Weights of a small GPT-style language model, trained from scratch on English Wikipedia: 14 layers, 4 heads of 32 (2 for keys and values).
Each number is 500 + 25 x the weight over its row's rms, rounded and kept within 0 to 999. Layers, rows and columns count from 0. Numbers have three digits each. The size before them is the row's rms in percent of the matrix's.

# layer 7 MLP gate, 256x128, rms 0.213, rows 229-255, columns 32-63
100:490529532497507486525524507508479496478533517510529536496500519528495495570497549483515484483468
102:485490471500490525505490482542481512499467488498500490508484468515511543520483471509539537488463
096:471458499511501476510500466481507505510524511465538499493458468516486519453521468501504495552474
102:492491520476511478521519508507503536512482518491509510529549496498492481530536492457489513498513
110:503514480503470511495511502512495508466541499477479529473505491460531534485501531474514479520472
098:496508495531528526478487533517544468506468483491508494478498483489497500525500513495505557507508
104:486530546529495519481442500493504507470531533491495532540483520516507478498488500486540495535536
106:485566503507503455518543493493486486518493516489514535523528510515509533533525465494513480525493
108:489502473454492527456534522505555479526479518470486511503498505468494494490482452545509511501505
099:499472485525509503556498451516475518505493472528502532496470416505451484519519496472499474485476
098:505532449478516485520474498516506466519500517522503521488519510486515509527463508507544514527501
101:489489524498499513450538488482489537527537539507521481514529492480503486534497490438508463467484
098:490494457456517464517500480514515516514489480477509467511522521488530483556517518525485454475503
094:472483484505541493486491482460470476544493519504487492502538521460543511544511501505491490518499
104:474504480494484540481494526490531510506505531485502471487510487512462477518506419474565534513527
094:462466492477515492499487549482519511521495461517519529491516498495480495459481524495483511459533
095:505482488466511506518459446494567489493521557481483474498489481508523495466484452495519519542489
093:515459512501505504493494530468545555491488495478508518475507545488485497488480515472451535495510
102:479491527486515504516496533515498465539540530518524488501492509504571497502484475489507504481521
101:466483496517510467521458514501533472485481506499477563500533519482539515538546518539476505478476
096:504482547510521500494496476515522436511520534499510548495553450494525509496505505447505493535520
104:473492475485462520499536512466502497520436525499467468491530513516524470497467533512499489508501
096:489494498472500509472546549548516514494483500476491498512496502456532500473509521492480482550489
101:464475523483487481503566508446494521511495490492514519482531504511510503521471482549507522459492
095:531485438499512501505504448540492461474532522478461516504463472486510524482526462490494548520498
099:490504532478507493556516512490529521467510490531480511480477526481482483454499493516502523524532
097:510471496507513437524500470482488451505498515476490495516513494530512504508509480512500543545455
# layer 7 MLP up, 256x128, rms 0.211, rows 229-255, columns 32-63
103:497520528528513521458495453495512513526528529498537528515473524525529498502506489506506437516502
104:522511487531529515466488509533505500463508500458494502500503483532551524501523521478487494540461
104:473457519481464497470505490526493523511528534455503472554498472525523530492491477508557503485514
104:475503475555511536442511484482512531476532441532465500465496485519465480472459520538488475477521
106:482522510497523461535528500522499509500548522496487560531496484525489513429527513486499525504499
103:534548470476493522546516523443513498510467477515502499494533497494477527510500465536502540525456
101:453490555519452504469488532508491508494505496527462519489490510536483498467498523529468534530475
108:509532497489490482547532517494509527448530524515492487506522533505525505542509476517497538508487
107:542544518523515504500514514479468475474461487498530485500531463527524497517486500483506525459501
098:539514512481522506505505490518467482489509452542457482493538470498532483551493496494479478483503
102:560498489508520532509505507488487490501445501471507515547524511500522516495512511470474502501492
098:475499479483495490459545479464514517514529499519502518477538494520459512510514494460542521448449
095:530545503517438499479498507462497479499512507523477511478500502481502524499488508467543482462496
090:520481452494477509533498497488483501453481470505528504527499444486471489492505542477499506444535
103:477512494495499546442489471478465509457478525499496520468491501546456534519492524485511508483505
096:473488471491510452515503493517510486443519459497519531472528521500470502526504474493548499533470
097:503503467522475502542479496491523481529506464521506496535520506497447537516497519506523498426446
097:500516488491461523538558514525456477505512501491483448478501528496510481503492544502544502505521
097:511490490505521511491512556501500485519500464480471512554488523470503486493515522496492475516537
096:475482531493524484482514495520466501508487495487539514510509547494521494493503503504465505514507
097:507472516495495466483509464494524473505488537499480520497565434486557480483531505499504500520533
106:502486501515528522458513574533494471464499465491494479443458498509493486470487483552510453503489
104:488452531508519496516500490529496495505469469478487475511521522528516502540510458461516506469483
104:446486521543443482495500507517505484472457456514507529537499557526451508509462509510468513482463
088:510489495513518506516470441522484498497514521487478521473527518499484482469493524507539493522523
103:574480497505505495513535498533534564502484499495463461507513512462545492497498507482523444487510
105:550509511479485547469516525436492514487508472533460523488539492499469503470451455500488501489502
# layer 7 MLP down (transposed), 256x128, rms 0.286, rows 229-255, columns 32-63
103:472500451496502510464491499531449472534505480477459534484481527502482500480517485492484517476524
106:502509519495548540489494474546505504481484442494506524479516465500489503461487529478477484554499
099:505506483511498529472461482495520513498533497506498476514501502489500539533496483476502494516482
103:480469527492475498480503542514524552501507489495509531467527506485528487481536506493512569527525
104:513518494531523479534512520471536508470470502464538488501500496518462507483476496486514517511468
098:492528528498522508469471467524502520497460453475526552502467477498495521498484533494512501502539
102:505485529486521495506481517496514465474527545458494506515516515542485486457491464529529526523508
112:483469504497519490478449500503525485472481503500520534490492494532544503498528509526466471489510
102:496498477520472535559473475501544518487501482477490494513502469478512483469484493521504495524473
101:487489553499498516476517547531507477492469488529480498491507520474491487495503460466489493508519
103:529471492464506494502504503502542458490490503513535504481474499526501524450519534490467467507504
098:531531507505515503529486515486467508483506486514496523486471515503474499488453563531488484484467
096:468484493492531492553520471470501491504489507540491505518521529502512546521514535513507543454510
091:483488556513494472537501508490502528564475500518487512484526487502537509533528478514473476477493
101:463499497502477486446476486527484514546504505496500481533467505519475505469524525477475522549511
090:465503502535488553502515498484504502471516528480489517536502513505509466453496539485489510466496
098:513509463514543479448503495496457520493452512494481500496464519538520478503548485478483480506510
102:486524541455493478525504499478552531538490462503513501467505553470497486557507482512494482520492
102:514547455497481469521462529458522516543513474481525476540480502508515464508500494479506461537460
094:492518482535506552491471483471493522479449497504479493518512496552488481454525521496553493531463
092:477553481478496481520475508468535547484487492510470498483479504523462479534507496521507527485502
107:509508497510459518450510507522490478513512468494484529453465495513497497504484494516485443523484
101:500470466473520516445489497522477537472490550475473513471523490522552501470491523492494510538516
097:503497528452494500550505480486486481505478468470520490532510496472536514499477521542542466482519
096:488508523521522465510530491485502477497505519486555524529485494470472554440511485478515492485483
102:535478497527500503484485521454502509476521529501489515556514470475494484457486491499516500469514
106:492522512475488506480518476495479491511529453513502485532514514479465525495524520484440501515551